Part of a small language model's weights.
Architecture: RMSNorm before each block, no biases in attention or MLP.
Each number is 128 + 24 x the weight over the matrix's rms, rounded and kept within 0 to 255. Layers, rows and columns count from 0. Numbers have three digits each.

# layer 2 MLP down, 256x1024, rms 0.0758, rows 0-213, columns 64-127
102105138136139119151122084154151136105139154174120119134103121134109122114118127130172110112134140099105126136087072118136104113116154066161117134115135084136110138164085119086161096123155104
108118100167104164146105125124096171122134146188152160097137117137142132158167145095105154146108163115102131128142113118128113137151097147145084129156155087135115193128084124132153113128137121
118111132127092156132111067114124150129105146125142130156150133160125100122128093084181162147121095087179137106114149136121113121150120131148130150118128121108085171109161131128146143152131094
160094115126109160143103141120106106125105065160131100125161123149130155128145127102158122169120136129118125109148130134126152130124105134128113125112138081166115130164163106130149088159136129
141119142105133138163158162196117107111170084121139127131127116117099106096124117108092131148123118116101124166115159142128134154132144161187082122136133130128102125166136100116097150131118141
138134151154152154157087140109122107093099125110140160092167104097178128133133127104136113103132160131097105155126159105123121117158127169149064161099113120137159132134129153145121133121145163
105153144108142110117127135128145063104117109109145172109149146149144092103084119105188150082124157143149129114196115121118158173108163154136147122132137146124094131175129133101146111142108143
105121115090138141091156136166142162148094147129125108121139115147168122101088105109117168090120109113154107115119089088128106123158172145125145111147093158109133128113164103149073142099131126
132137164108150125150148160142137099117120112155105116103142110078146179118108080091134140131131155138115114098132143148138098117148163122124127144144070108147132186134102119101155182119126109
086148099098088132090143140104109130112136135122109085115124174126177144167149083114129137113131135130128129180101162134166097153134132156112122109123126128147171148117146108118114131108139095
147167150125126097126103108138134105153143094159115163095127121125137123072193121110123124074122127111112107123113116153143089110128104081131122050126148068082121154062188072149144074141139131
160135117119128169159152126109110119154112121165086091108111185125163119089121162134172146116143107150101119092116165156153129124127098159121130135120084164153136149162113150125170120151144097
135095100093115142172147111127117097091093101156169146134143124116131113134110130160143149128102136151148108127121133104118120151117164140128153127141109120154139154129129107124119108131133185
084088097104100101115091138119096121128118113088146124151161122142141159125137085098114118101114142098146149126158144166117157129131095153158107147123136097130143099172137160131124126147100185
132144125154141157145148137106087093129130093137122158171153120137100184121101128171138100108148083141111131140110153098146113135154124112143145119169131145101106128150113154104109116139084095
139153156133139118126110137118162143113098148123128132135162150124094116122126153135179130158124148124113107120145170147123114135131139146158146119112114104140147138180132106170171149117080135
089152165163132151151121098140146141090101109065106139120110128119141100120118112148121172095121112085094160160139130116124117149147130141116107148140120136089169077114115151096152154137125138
120134071107136116121157119122141125141138095106135140125189137131120105141124118113103110141151125102085156125162105138110184127112147099109171153158148136127115126158059128149124125117101111
110130105157111083195127139138139129132100142151108182097152086103142078128089133124179141098137142117129161095146135103102105131153126165094093129120152105128145123140135117145103103139059131
086122141153133110123126135165107109151106139170155130153133093101098166140152158146146046143153117122124133127113115109125131143170087145146168158141186118107120108097084132154142118169141147
132165128174150132123145141093095151125063122119114158132145128123141155099102099115085141163177150133132113148136137166118166126100124181149118129157078113172120088125137130142123108182140137
162102146102122107154107161136138122113121121119062120147213104156138155142159181147150115144128160134106138141099121142134133126115138139140126090113110134152140176106157121123156125107099138
112114125080119122107093129116118141129134111165162135151143127143125142083126131148136126116137172134122117082120142114096136152113179114111124103120113109105133093104153127112161142105150124
114115157127105107106134095098149139123112116123153155123141095149130114119184125108138147136170166120134123129137101153127155153101105150097159163099091103144100141123124161119165138161131089
121152132145140137161135116144128122140148128117091122113053166134111133108143156132118108061142163132094126133164160128113068113130079092120147131143130099145102137139124138181118117169107112
144125124128151116144141118146120118116113139151098142118086096105136107145152088130152133124120092095097114105077113120134122139118107121082104105103104139095144144165152144146146144114122080
135133105124159138150173126098122126139123150118113106115144137104109124135137145115077086136137125130134121153112160146134139121105115117178126134118114115137112109095111108090161123130143110
089136095131146164131163113108102121178111098056104146145131140152100111156126114141127087097161105149138120124124122111133131116134108108104128138125155078114105137139124108141105102142161132
121154082144126152120109163113140187131102153119107136041137129171128098123132113177111131129142146132110130136121151161111105150077096135119112117120098126102087131118112131153134087143130119
108133142142143119121094071103105155117101102124081158129132147097120160132104133157152157118112145153156117160132117142133104099122098126150090168141134125118141123125158102100152146150161123
086136117089100117160108136168112093134084126158125147124124066136118123125086135112148132154137108075122124143145097084109154152122140153135088068124125126138133119091093111145122083167112133
131076136166116116101144153167157095149129160134128131049116130095107128117133141125134150125130139114143138115128152124148128153159088135113143102148105149119120146123158137114130127087151171
131153120138137139176137149142148134121128119119116122133108114127133137138141082138108140128077127170117134125091125132121076133124126135117085156129131174121097157138111082112108094111161107
114128169102132122122159163158117138102135119110157119118124101166140120137156137127181100107152146114129123131114084113114119123112210103121152116141083140112117078111097123138127142151126133
105159156112098084118114132136104190128147139173098079113127170126128126090138147093167160126106113144121128177115152083098124121155124163109123131140112171106144137153091140171133117125112134
062099113112124144139122167133104111143106164125119119142098138160146115146141138100139096092088111125114118127097102116117114142149134105146148139143136136107099121143096125127112084111150125
141098131118163094142127106126094136090152126132153123125120174161120111123126149161142118110139101092115119124115130116141104118120131168133147100150119134163108120126103130162168138108148109
146124136141117159130138157132157125107137140151178097120143155106111168091061152129158150154156132139118136113129154171126104158103100142133132120133156107130135116093140138179139101157149120
106117124148109107116156158114159121135092167138127119116126099146150151079145148138138139131139073102146091104140143123133133123123105117149117110089123162154122173166104103118141112104096167
166123127116123111135120070166129168131144088125113133115098112149142132137088113165095161088123171146155146154155170117103109112123118130143137151151142068132114115103140141175089096118199124
210156130113121105142141140162140128156119135155164157151113124126160131113098115120148143149116161126087156124122170159122164134133131128098138137168143136113141110129111123095154170083129132
116125089144124099123165082118093112111159190169109170134096159100109137131138121090123135128110122163069152101157106111096145136181079152164122106131142121131099116097135161165186097159170114
127111111127124147141119104101130121115085158119109105134121121129086115162100129078143143127119086098109150122182098144130112132125122187149081090110136123148097159175176104155108118159136176
147106107130103119110150100160095126149127092142097102121109116146113150135162153142120119130120056118140135113146091116122141136075127166102108066141153116105130112127072151126156141127156124
165107156110119155118129146141133115126143151106128158110091149101148116138155126140168120137145120105128155076106088144094145090116119142105145172130152100147131097129134109150122145122127126
131136113103138123144122105095161120119138081123116086111108127107134117113090102110114101139120109133133107085140141141164139131120086140178128094125152079116132117153122105156171130113063060
111105112108110113151113118142170153139130111123128132123108114118112111090154156126092161136138130145117118104103141135123122152112134123050132098138147146089110086124150162163107126102146079
140118101114119192110150135171134136143122124150093111107084117142105138161137151106134154126149068154108131159105124135157120128157129131112150139132107116145120102131128122137125112194188117
128134122150153115131136111128116159117198125083155091101148147116145158136101139127155133132138154128116154124136118142094143109109128157138158177113100116115105131128108113125140138148132119
166140155105154147133090116114143137151123097126085114134138122144159154109112122138106127095136141158069120146117178133135136127130092101104131141138084141122130119148135118167089120130122110
145115164116138126139132140114092094151130145110130141098111129168140131086116152130129126101136134142156170106112125121123142139116142148111129124112171124161130128114154122140198132178113140
104118123101120127090116138132130089140133094131131151146186178125125147155111136118143102093120121115105115167152104113110147113148147124139119169096171115163121128114156190125098050121131131
143118176119125140132143102143109120136124124128096148123153166151131156112114122108172109127124158108184131077126120124154091106138172138140142106167121119150130115117114134149169099137166151
117130133128135146173147111133168153113126111085123150129128152137120120135118111110185122164167117130081129109129170113072140098144123083118100100114134126136106163138146099100162099131096164
115111128103109107223124100122122119120158153163164131086096126120139150116152108158126131138137102124127157154136101101136111124128182087153101120157143116140130071149110136166143112118094126
151115134162137118132090101104152127131171144128121115140161148122158140144127148107150135110148095132157137148114141132129140131114097138126141117106132102161111138150121117118135132145156156
110169129094136100150096118157129131093123127095130075161102144185102164144141107135119116129150096138137086142100121126076108111111140109109142152123134139115115106180110084161110136095112135
138136162124140138141146128139119112138121182154116161169123133171113145148092119113089151135111137142107176145135136090107098104100137151127088131162102150116101089133133160142123203149139133
142114090092108125079113142139144123147162088189159168162109154152113140111128126103108096160127147107146121104158148149127152121137108084106155126136125106142115133123094135119147114130138148
135065117126132115119101097123130177096106121152094153124129137089193115104116148107100146195150162123156116154181140082143144110131156135146109135141130139135162136112155147100126099134142125
096083137116106094176123161096125140105154117117150125127112125121128146170125157125126148162081141134154141125135140107084144121161176121127124116118131140110145116098120136110117112144123134
152162128125131081120119139149115123121147220129154135153156110130104131117140148100151131144128120109137123137121134159129116115184123103131124131108094139131113141132133158120109128177091142
134148123112126144094140121114129125108120133142088176096114141126116132122134126129157140152099142109168127143154106158113162127139112105109107148085119129126084108122144141124163131119132129
124098113123132157130123129114174101136101138144113135152162139141105089095118138135130100128126126132117124151145096141123120141124133135167154126120124111106108089111130175155188115079122115
091144103135140092152093134110121142108100156139116080125078162211099134111092115127154155115038133088099168155128167091105109092140134140080140142134120115151190112072140164119106098095122133
158091077156102148171154105103160073158131093173138114147122095136130115084125120166114116114131094096118159131129080156107098132124144138152142141132107107149094133113119165119138126134134118
100118098129105091159168125133152118125128155171151137098154159132139110114147135109122077125129083151105168119136134136164129125151102142103150135139127126116115131162123121122128126172112131
136122134144137118148093128090124107167174149082126129137137177150129078138126164119106147132140136080163147163158148085128160133097061098110114163126099134121108130140140149120128116108121163
114121101064118145141139127111139124114113133091152159125120102145109136191104147122147102116103158124122108116075148124104139097123136129187106132153096138118153110115132171101099153142120114
073095123147108112150156137120150176111121166129136146155172173133092106160136133176121117133132146136142113092125169109127142161114123101151117137120125137139158126092102075129102125081122110
111113138202112114122150128116159123112110105105120106133130121117142166127159134094151096136088114140121144081145111119143132105093113164150101198139143153119163122135065157128117108135166098
130124150133097099103118150169146084174125090166113155145162112073110178141127141120125128151099095176116136142138136114128121130147112144154127155114121117131185086131118103150106104130077149
136113176132136119102137119119120101088091179119172163160136105126139124156138142133126143137115140113171121158153177076158146120131114142129114149110135104156120103130084104130158209113086161
123133108120125079106123129100150113148100138127120111153146125167139155146109119095125111116104189149138132096130151091155112096095116125127115146109130145093140162137124108120155089127151170
092156129086128150103123122129132112174132123120098122173162159147142111107146141099200102138112175118116144108156127108130111134149131142106138148137138137152107124122134133114146111144097159
100107150151132159129112141152128142143111148143108135127131151117166080115079132133107158129118161116131110120137139091103124144133110142111111148112151141096179138122138134099148166156128143
159102133092143083118128180108108139148139160140141126153147163120136145139169155119134184128140083117116103117060113132132136152112142121112151149153085102111069109104115127143142149090074103
179154123143119117138141140171133156153155129095114096159111156157100136175112141141118082153112115103113144145096144143121129125123173099148104128114122078127142115101110109137153163130135124
089131136144099153115144129137175094150105115097140148123151125111191109122129126133119134107130174181133150115179126138134130128069119144118109135129121143133130132141106107125088178111129161
118114129078125129144139172101128100094138076150130181110129183120140126081151142147124149132146172150089139124102157093096125156127130121086109116112123145139160177136104112107141125126122121
126127121139104151114120149096130151072141165132112107143140162158079108120119104101100092140106101108127136135104138132101129160145148105102134162157102137129145141103101160140107139123129138
114134128107152159136133123128098102156135098116137118127145108163125104141130085150121142077144083104130101190187102133109060083150135077169171160106106153096138165140161096126088161138115094
126130149160122144111117080167130122106106140179099109137160115139126115110145135146162143089142148094141143090124105124115156126117140144162119131110154103092149128134124112125136126154094113
120107130125111169105130125077112164156120106115134139129134146111123113145102129119105105153161119158151125110177111142114100149086135077092132141109115138145123083142108145124095125149081161
157122135152107126135117151121170115150148122110069134156114105164101146140099133100121105152143166129143103197149172138122144143110144156114118155145141153084127125142119136157142151160145153
168134153117110133100133135132153145130174135109116079123140132130187142191148136122100121147112180125072163155102101161188136111152085154147139124156109136112208151146136132117084106109128143
137112110138153114131115119164138150132148155144134131119144111131076147108111128163109158100114125137145116127116118092138108126139126128118175105106099119079164096132090087146138143145137140
080150121132111134149149136128133162149121120101131110092108107118172155158157123156138156138111106133082135126171117166160107123128120115163127168126144091182152144120115121105169155102089129
113090143103126182123132163099117123138171139095118135174155085141101152088106120120132149119117135130124123142134181128107131111135097153150120154091143137138131154109129131140109099101130106
138157147138129126144136127125159151137111118108151174138108108092151138114123113136155159112120104106116123182141130128122119163190128117156089134093122150129092117063141115143117109116129171
105106113107100159125190111100120118151087129104091127126144087181138102062112135117147094110142090105130141146154154148121135141109116135197161138132140163108154199112082130140138119081155164
146091127142160137090156178194152101103113075116144124149158123110135115139113123092140110144125115123186171130154110117132118140170114124135132138086098120163104089145113136190163140146078149
139129129099157116079139130116150142108120108174127105128118136083171064143139125120139141122107091142111106150105157118164126153144060166105099157137163078131126115135127106120105162157179085
144116085119113141144081094096126108062179131135087131146136093109144152101096120126083151104179130119107137087126120134139135122133121119151116125116125158091134148131149126140159115136139097
137115114127109073140161168125121151129150117138126132124111102112125094093102116162162129135199119134102139103194120130131155127138131142129119125127103066142119125123114114138168124140094147
162109132112171142136116115147160086150117106170138130140104100135107137150150110158142134170171134135122139124144087161138107118142123116123109113159084115110079082134102162165084165164112126
084138105097116136105115087130100153089136131163101164108126135142131156120102130142160114161101148159159102120122155118096131154108141109145098073086143105148123130110127127117101113144113125
158133126133122104140127121119109131149131158137112131079130130115109123132087142121101123114126102153145133102113105097113117156088108149140139112143115134124126120151114136139135109119115111
120075148168151140124128082120164122115101098146076151115150130123145140125102162134100085154113142140108145116105165142130146122133121143123119144113121100132159154144131100096099166107131143
113133104117140138134158105157133142114161155095091173122140113132116137142125148136161097123122172131118150139116142124161136148173142143138139112148146123155106124096098119154135112161153148
124109136151171107120070107141186124117134128132140126192102095106101146126101128113131131119147113127109132131093159100106166084107092127091156185132122151133118110138093104138098161140148143
149156119119140152101129117160149136122097121092145107134157139134112139088160098106115134156123114140153120091066098119101138104117115065082169139114103130133136129117113110098107143142126118
160114106139139105116124154118153111173097120144127077108155118099146147158125128103141100132122144142136123150126147093088091163181122150075159117159147091145138135152155112132168178141175102
108139137137131133122135163144111122151106126145126126122119098115109116122133128169149146110128169139128102101133162137131123105136074114117135108137114180147137110142113152146140134122143164
158135149101107144129121091153105114118100118111121177119135110163160140156116153089102101093088145116116077132066116098111115113154184118109157150157079137098139135134141126121121124170098115
155167102159111160076156202135167142179109125112086186112143131211143151096180156108150118116146104114133137142120102108119125107098172137130122137130130125150135177145162057130120111131124122
136124138121113143129167124112120146120146144145112160081124141135178113133150136127094136159128140119144128113137124092144113145102099132147160095100168064070101161141157141132112120157114124
124155148096130193085132144167121178147125200120157133162178116154117128094115135130122110118110125119113106172103143157133111135127090135168115152107122130092159088132108099145182122126101115
129133118144107114172152159104132094120117215124143155148124106106172115084089141139145141156132075131134103107100109084114133156124106116140124093135117135116132134133149156151125089090132133
122114086118066110104124168116158129110107126145130138131138142094096094158116118165105118135164125117117127189154125174174154123135112103119138164140137131144124134124151137169122093151123157
121147124173116126110097165124124148143122151113141145159127110085112102133152151102142071113131128147106148113112128071154135130118157132106088134130164125129163104127103126142134130119159111
122131153099111120123114134108142110103142107138128195111170128119116104137125077121104091172144182133133107137118112133152159150124091119163116116145164162137128110138122138160116145197100134
078111132103129124142155095131153178109113131137135161104140135122109144126108128138098139100155151091111146155117145092130106130107165147125113138128141125169077122128166152092128121139135168
107110119115116134127139114107139142126179094086129129133142134099121139161114178130113114128099168125132136073108094163099119146118125068134151140112119123170127158136094116139113150122121141
119131105123135128096111115136141163155151151101105118141112085127084115136124143103072109142117116116089144099201116067165131133107110128113150105165146115145116122193126131138115152104154122
129132093157149117107099123137186136092139129134132123138078101169117116143181108149157174112168113094146165165126117125148118160152109150102156089119137118144106097113134110136150147131114148
109143097098126144140141109145161124123112114113113118112133141118138082124189145112135121130127088080076152119163120098064097104125101173076115131165146129142097137103126148108137160095159148
126127136143130115192119082148100129159112101114123143126133124141114113156127118165079205153080172134125140129121137135105067097159136100119120184137116142126111140130138087102092120137121156
161127112100125171132149106112105151083169165129114113123149131173134145119118150107124094121127134201154107153123147131100119132119093087114128115139132145144153112137157147183141153067118144
180115149166116114109142105126145117153112163108143118146131117137095102155138143139172139146095141087157152106148123132126127096102090104140138147155123136117120148128131091138129177095104123
152135140118120165127139099171132173121091128104151152143102120123125133080111081132086128163137142121126148159156110132148144114151125172083130150122133126124162140102143118145119169113186125
106150135128116117121056087099140127117139136170111099127147145154118138139146111154140142186124095140139142140143178089144129136139087129107152153117089104115165147143148086140115128145089067
089146144122165112167102141099133131154076164132108146096104159128154156133135126158116128136111109064139168134138133152147093137151105105117109158134139114074141135122142092126131124135090119
125103083152128138145176119136118103171158130125122136123103144111171109111113084106138140148118150137091116148141106146107116157106135125114156123145144155093135100073106118136142159142119128
125132121159147110107109136158149100102132086114158097144196126133102060146138152152145137091190144047175120087149136145145123128109114102127136129116087113122102134138149183119117064135130140
127121150123123120096130150131149126171133144141134177132087117081145147144121106150118168111107148124154111094121091092146100143105121113135113135124118133169108125144158132136091062111097114
138149130077166151095126155142136106101086133127123136120127088128111118158163123152127145157126139134119158079125122121098123147129117128165110158133154148147138102148128150121125131154145144
126154131094106149104192121134127131107084145117121134155098137118116112130146154120143128130155126133144098144164094104131131144127118164167164170132128132116133109136104106143142138096080143
123125122158137118131109162141108121149167118167130153108106136140107135120135068130124159153161119119093121152198101107110132141109113126130121121133119117138134113111081122136108101161155152
144129119109119121112126115107115132110104109132140108102127133198089120131113087115129138114118051120105090163140112151104126135154111127115096113132143137094126127144153122146116156128102146
099109145111111129105176119140092087146166095124116105133100130133116140145107122133131197134166115087122162107157132132123113133129126120098129110132106120099134077162131162125105134162119153
090159149145135113146146151144129131134133135123135133115108138169129091132162152186108153129076121142137197108143115146092103125148100123136151145116109085164131102136130119154140127102150129
137145162130145133110156089130114119148126105117125122123131115144135154115124115073108108123139150140138120096131128112141140123125128132138082165120153146129105110090182134139111154108126151
081108126109120115129171108094137162097147154172150102119117140150157193107137179145088128141103165148151139124127124122110168139151119145130109133086114119116115145121166139129130139090142134
124121103104134158093136133149131128092126147084099094135164136132125087145180088075102147131121131089140112121099153110098141146106132143143107152118101114150083088115107132069105111128107139
104082133109078136118127093107135112148129136150065110133097159093139126113100115127083115119100182147137068140142112085116173105164120125125161124147145166146140131119079145121129156122145182
118103153152115129148161128124123114147141165144135090105151143114190138162149122112135137145161126113083149144145116137155111106100109159095158115123079117139100099158115089103093111136163104
141119149147157113139100106092096134113175072144116088120129149124107154105187109157133119132108098168151100137164107133096134126138110164074120162124140130142131101127131168120152121115151101
117116113123113130124162129107123107121090120120124115183141057109110142130148112129126150144120133107169134111156138135109129131185126123112111105119121114143141099197132107132128140164101091
117128144089133119109159085159094167107083141122081112132135168164173120122141140157106178128116147111123117157121148106128125144155154107124122106175113121152130106146147138161102136146117143
113147204148111141113122111104072132135113145114133107111128124138156145174131110093124083083151155125107106129136117137126112139107122109122101117146140162147111125152110173156140192112183120
110118137113105141100130087143137186114125170097147100146133153108098117157151122147109119124121113187153148113096121072161142131145145154135145100104186143152118177108162178130122134123149123
150153133082147158153119120145152108110115117103073114109134110104101118131126130149144128153083160118121116121149152166122118113088144097097141137125123157114160155109136110160142159110092133
171101096121128170136135118151107118129155094144164155150151139134150149125148123098146112163154140145137086120173134179106138131159148134101148108107149112125140108095152124141105128152167149
150114093105100124134184156169118128124124140120150087107134096139110084141129113121176092123156153135143167110135142137113186135143090174153138157123124107114168058134174109152111137107135108
118079131149112140110142182106118119129118094140085118112149131147149131130094097183154153163135108129122166167123121152141092111136136162134149104112154124099140109115123091123169142124110085
147135123142147145140153134147100169138116103088142119167109127106126148136127111081091119101138134173117111093133100132097145127143138113146144135158131124126147147118120109120108157135114129
175137168138136131160147135132116097134127108088142110114100124134114125095128130076153143175100157071122156127150112123128120115116117137104125119119081111093121121110155125102143154141106127
147112163149142092119141107109154118164111121161125078150129141139119152121129122133166137157110113097131130146177136127113118122126119096145149152102120149081122138140142119094137133130153108
145121134139121142102110080081145107125117086124115152146148116130115178123111120060143117163099123124155124129129129126148129168159131196132103120132143156129151149125141079136109125151100089
085178107154159112120141126158125091138153135129142150126131122107114101116120138106200130143098125149121148143119120110127138114138119161120125141092136114130146119129117156127083130144147112
098129142114076162150119103137136132132130125156156138141135122105144085187091125143118172178111151129148151133171113163112146125114123071127167148106122122130134121162105104118127124098082107
116173130108118128140161128083147114132142132138107135125123145100147134123125112114167092105102147112142118173145137126133128109117126084137155106135100111171172181104173084080143075148102142
076113156125163149167138140116040101134119102143126125085132146145121120132135135146143142130123123144124129102165116140147141164113165163134155103106118118124148103127107066125110097122146154
127143146110128150119141129166127097169109130141140100108150107176120136091146138104113107161150078143103120147130118117135116172082111075122084154112109164126147122155147121138115120130100144
128141123124117113146116112177121140147134115136136106063126122131121135101161093172143111131143121141126094168115118134108120185125108156128124123140087095119145119085099123083134127137115112
166119088137100106117088098139151100172107134128130131137142121130080149154069119101114102136188106095151130088151178105109136143075120175135100125190133181077158107124105126132100144103126111
131105133143113140112124165182158112068125096141148108074132126119127114059149108118081134123114075125082117160146136118149118120108147139144108116156134120108141109129140101124130123095093105
135172145176135114107125119203117117098136104160129096116172141128080113113132149143113117114095144096127105115116130101121157140119176148135153083126149134094130129086140141158115159100120185
143159113119120097130126136099114101088133134152141089151133150168099138136103137122095132147131127125110131094150155172124114120141101135157126111136139109144101132137121120126127185134145159
133146114138118168096107136141111140119167134162147139131136106093069120153144105074143148102093131069131087134133121137153127075156098149075167149115187151151113122130151125117172104120133160
078108194113111107111121141164119139133099146128157125115122104161163132153162124136147178138121096107112176150156136167120176174113153165127140155114150138125145118154162143172147122167109116
169106125061139130131134172154121129117164103146144110153145117133142095137095170157080139126104102082114153129157124127153129096099166141082094175147081108127122123102145096160112165136127137
138140159184093128127144184104151125156123103139136109159101148166095115116116101122103103144101114108140089103107136081168152120116116141151133133147106181102136158128131172188105153150136121
103108172130115178176081157126122110173124123114097093127136133122109133139116117106103120154110124128118154089123184109131127168106163128090171135111138143121096163156155108083158081127130155
103138164120132122129126155149101109145096138153130117108125119122134130143134156111098121124126083170137120127125137121127150173143124097072098145126096152139149100160120108113126152133105095
158169134105166123151170147136134120114142161112129107141137107105099100151095139147153128131147106121153164134136111127131145142127123117131131165161125098175127134190120154175123103119113084
101128136159118134138156124109123098125095081142093108156137096117121116123114124143144111116136126135138092099096119113129144129152156136172139143113096123128078154136110134123132138159106079
150124116105115119134109132156120164111104100145114176168115119170137149107104132117106093125175114154176128138125111129068107132157190096119111116120121098104068091144100139041141154148110162
134142068155139107126142190167156169096119153105095128117142097128130140154117105106124088141169135115124118110153133178132149101141124186143167161093141136126144095117094127119146133105158066
133119124112097122118124104158140130125146152124135090117127093093140089139107128146141120114157108104155151124133111113165112115142119155115116122121092143133118156132159155140126159141127100
121104102160121138130145123121093171150136137129128123138104119172117076129132129103130135117162172164099156146152155108119109091112167139124128091150125181128120106099129119134148103143124146
084128132112140122121149142117149123135155163121118074127090138131112135149109129156110115151104089117153129109118147146129091130079147115146149112105137142100136142116110136132097137143117091
127190097195139173163190126127139133154152157155110171176105140093132151119120099159108127127101112168138082141137101115138083143138145123121129112111128147151140125174124142140139089149106128
135108115161117147154111110131148132095150118117127150152111124162097118121149142132142173125154115076114142131093158139097129120094134138111147106150164122139111119154072186081117116081123122
095146125126150153095133109108164138135109116106125155160108168111107171134127096119113084120096163120122118082144169164141162144079150115152119095125113137096120162108099155120153118109127137
158157126083134155187091100127120116089132137102117132115113117137117129115110113135127164171124140151134131108145124132151137126119093161120095155135130126148154117141137176116169155138169136
097129098153120140134130138150144081136159159107139105096147117140169123150095125132141133124086154134080160129156156089124145149104143140161113135168097131096133083111152125148162163105106131
119152143147119140148157145148115088147149176067121088121131116154154147112127132133138137153124058074103120120122109131070118157134138089113138141144082083165135122109120082159158144167186119
141132143121124154166162132145112102119140119109108120139109156150124118085136125110163110108148122096155119112131164130104135149143095147145093133107090094103082160144111150120124135142094130
112119123127133187127128121143174115135111159148070169133156136140120097113141117165132117121145125098120094097108058129142094116130108160192152115152107126121128126156129146109136106113110130
120141081116140136119160133113094126121131142095098138122115118096141133136176127093110139103134133143131090113126140132162141162106142155109153161154085136125110148136148144147098128141141102
135143138141175177143097118166131154116104088100121167134108143097103083150166160149109138176110110128188141170130156138121133116138148137111132127147151172096158115110120104085138134156116079
123116136078131096127118149120128152136161091100122138118113130150154136179149134103131132134146130109121117106078162134161109133098119122107115127144124106121144125166083086103083102093105106
153184130117141132168119184140141099142136156153119105107086136160102097153092132118098158148126102138145165146129138113106145144122137143144122139138140142160139079149114137129163069117168128
073167119138107145164122148147125143104140163131101142130103158090138142118132081109123141069144074152106100141091168156154126104114108118142129143143107148127177139112111126129173089142121130
140129115123138172120122117090130104153149105164138124106106134143106137119163155132103145105109125133144134156104117150163157155145121123087093121122129127126148129050112117131142160127093120
126078123152111077111174122135153131123134154135132139127131154145124112084127141131146144077120129142113123144083163143129184106116119104129088133121127067140136126145148149102105120148130082
127161153113120122133122120115110081120101143139103119132165119159154156143127135163149134122126131108093178141149115149137138104152120105111111104105124145084136142146137135140139113131137097
171134125098133124120152125102139091133124183167119102116090157116158123183141118143105111127110091116168143104082130143119130139132140122111143138110109173149079105099121112141135108148129091
136177157111111164114103123121077124161119149103103146142131174108120144076115136117118132126117124120110145166137132143125103119127100125101098103128140110112145128119115131187159116084158113
149134135138107117106113157160158181099112136144122181128143150145121131143135147129103140112141110096140104117102107096112121087127104132122143137138104124109110079155133119149133166147119171
107115099120103120112126072146145139144151153137148137128131117145124133074095140154150140145118149070152121131106136079101119167134083119078095083168137125107119128105140113123160138106117100
159127141120130136122137132161121103141154150115144107127174134112150148117140121085144149103183137135121113156090111126133161117135116157121113139133143162112156155109185113161115092138156141
113147117129158078153131125096110115134196131111102120151109103088176150168128104170126105113087109153174133141137125157106135141170158126137167118080128118106131131123191106151123149129123120
176143160086107151075134093131149134155113108163122113134136163171139145143131132096111144111161147107173134138163151126156131125149128108104126073156118131146146066125139116098116107069129142
117112142148125133135073118124113094109117139141120137158151112111093127133153114136190151106144116133103118146162122141139114113108156107108109131134129163102136102126094122124155127119101142
176113106147112120132185124119111126152157112085130119151087115140096129091135130147118106180131147138114093131128135169134103138108142129165125125122124103150136125128139109124130156156124130
121146122124171123125170123168120108119086107132163115119098114134118119147104149121135159156125188129116157136121095114112129120143118102135130115127156123121081116105133109158128150095152143
154121110154124135156153113124128132126142156121126100141101138137047150128152137133160120122077154104110114160139132089152145106141133170137164167113161114102141132142166107119146136126108081
141083106113090131144163107117135161134141167157155127049119133120098130159179136099133153127083131132098127083124134125104111118131111126187167105095123138151123121132148153125116132187114121
153091181127139116123118146108160145137118137135143175105077137117109139110132117136117104158135114109159185109119134168071118111136150131125162124141154131149066151119132126127083121074105149
122154136155160099132115108102126114169090132154175143115087139084126118113147107121163112158124150141118143085152125173155099130074084141118124120151168071118133141123133124165087121145155102
110170139116123138130135106116180113154096135107153121151090122147121139149134138109117135127089130109152130130162144072161166136131130118093114110129140125119130150072154146120112137108116125
148156163108087107163150148163146158119145205133153120145115132132163127122096099117153066150092102136124097152128117123161141131150138101147161157122106109126137162113097097151121100103129166
132121122143137101090123144083085143154134084103092123109102114181133150106089119125113187145108135138118115110121132119130123154130094120130142118148144131118119110123133153128112155143113127
135139178120147141132121128121133085128159152128120091160132124160107130139124138086114122209165148149142107130123093119132125121150129135120079118132108119142163133099105129149170099132118131
130111173125120142104117125124128148152132086147150142163122138133113133147129139137107136137099096120075134117095111089123136126100120158108147120134089146160073136119147155148168090118120139
159087115091124105109112143101124143144147086135105099109101144124114132111135149142136122154131164099125131138134125153136185141131137160136120142123103146182114131154125115172112127134157095
144104180099156140089138162113127111162127136094123131138152131136119131149115192142103110155162175131105167077137111116170138147132117141150102097111172100113134123150152119100139129111166124
094158150140130107130085137115146149144114128131139152122138139133131124104182144158145148110126133095141127142116160081083136134098129118137133103170058139097122103152082132201117171100143137
113164155111159134069146142112132113141116114115066160111122129109147103107092145157100125093091164160152122122151148088156132121117098139116158173143118148108119112143116120128147115122115078
143150135116132168118160191145101105112134197119127125112094078127137106128108104161105137114117139133127165130172107103125181085069145132110109123110166136135154104165147156082095154162152112
164115135141126105070153110158171136109132099114080134135176111111091122150152115180160109131090094148131068171147133095101106138144149126118157135099125121095158119122134150167101134143109124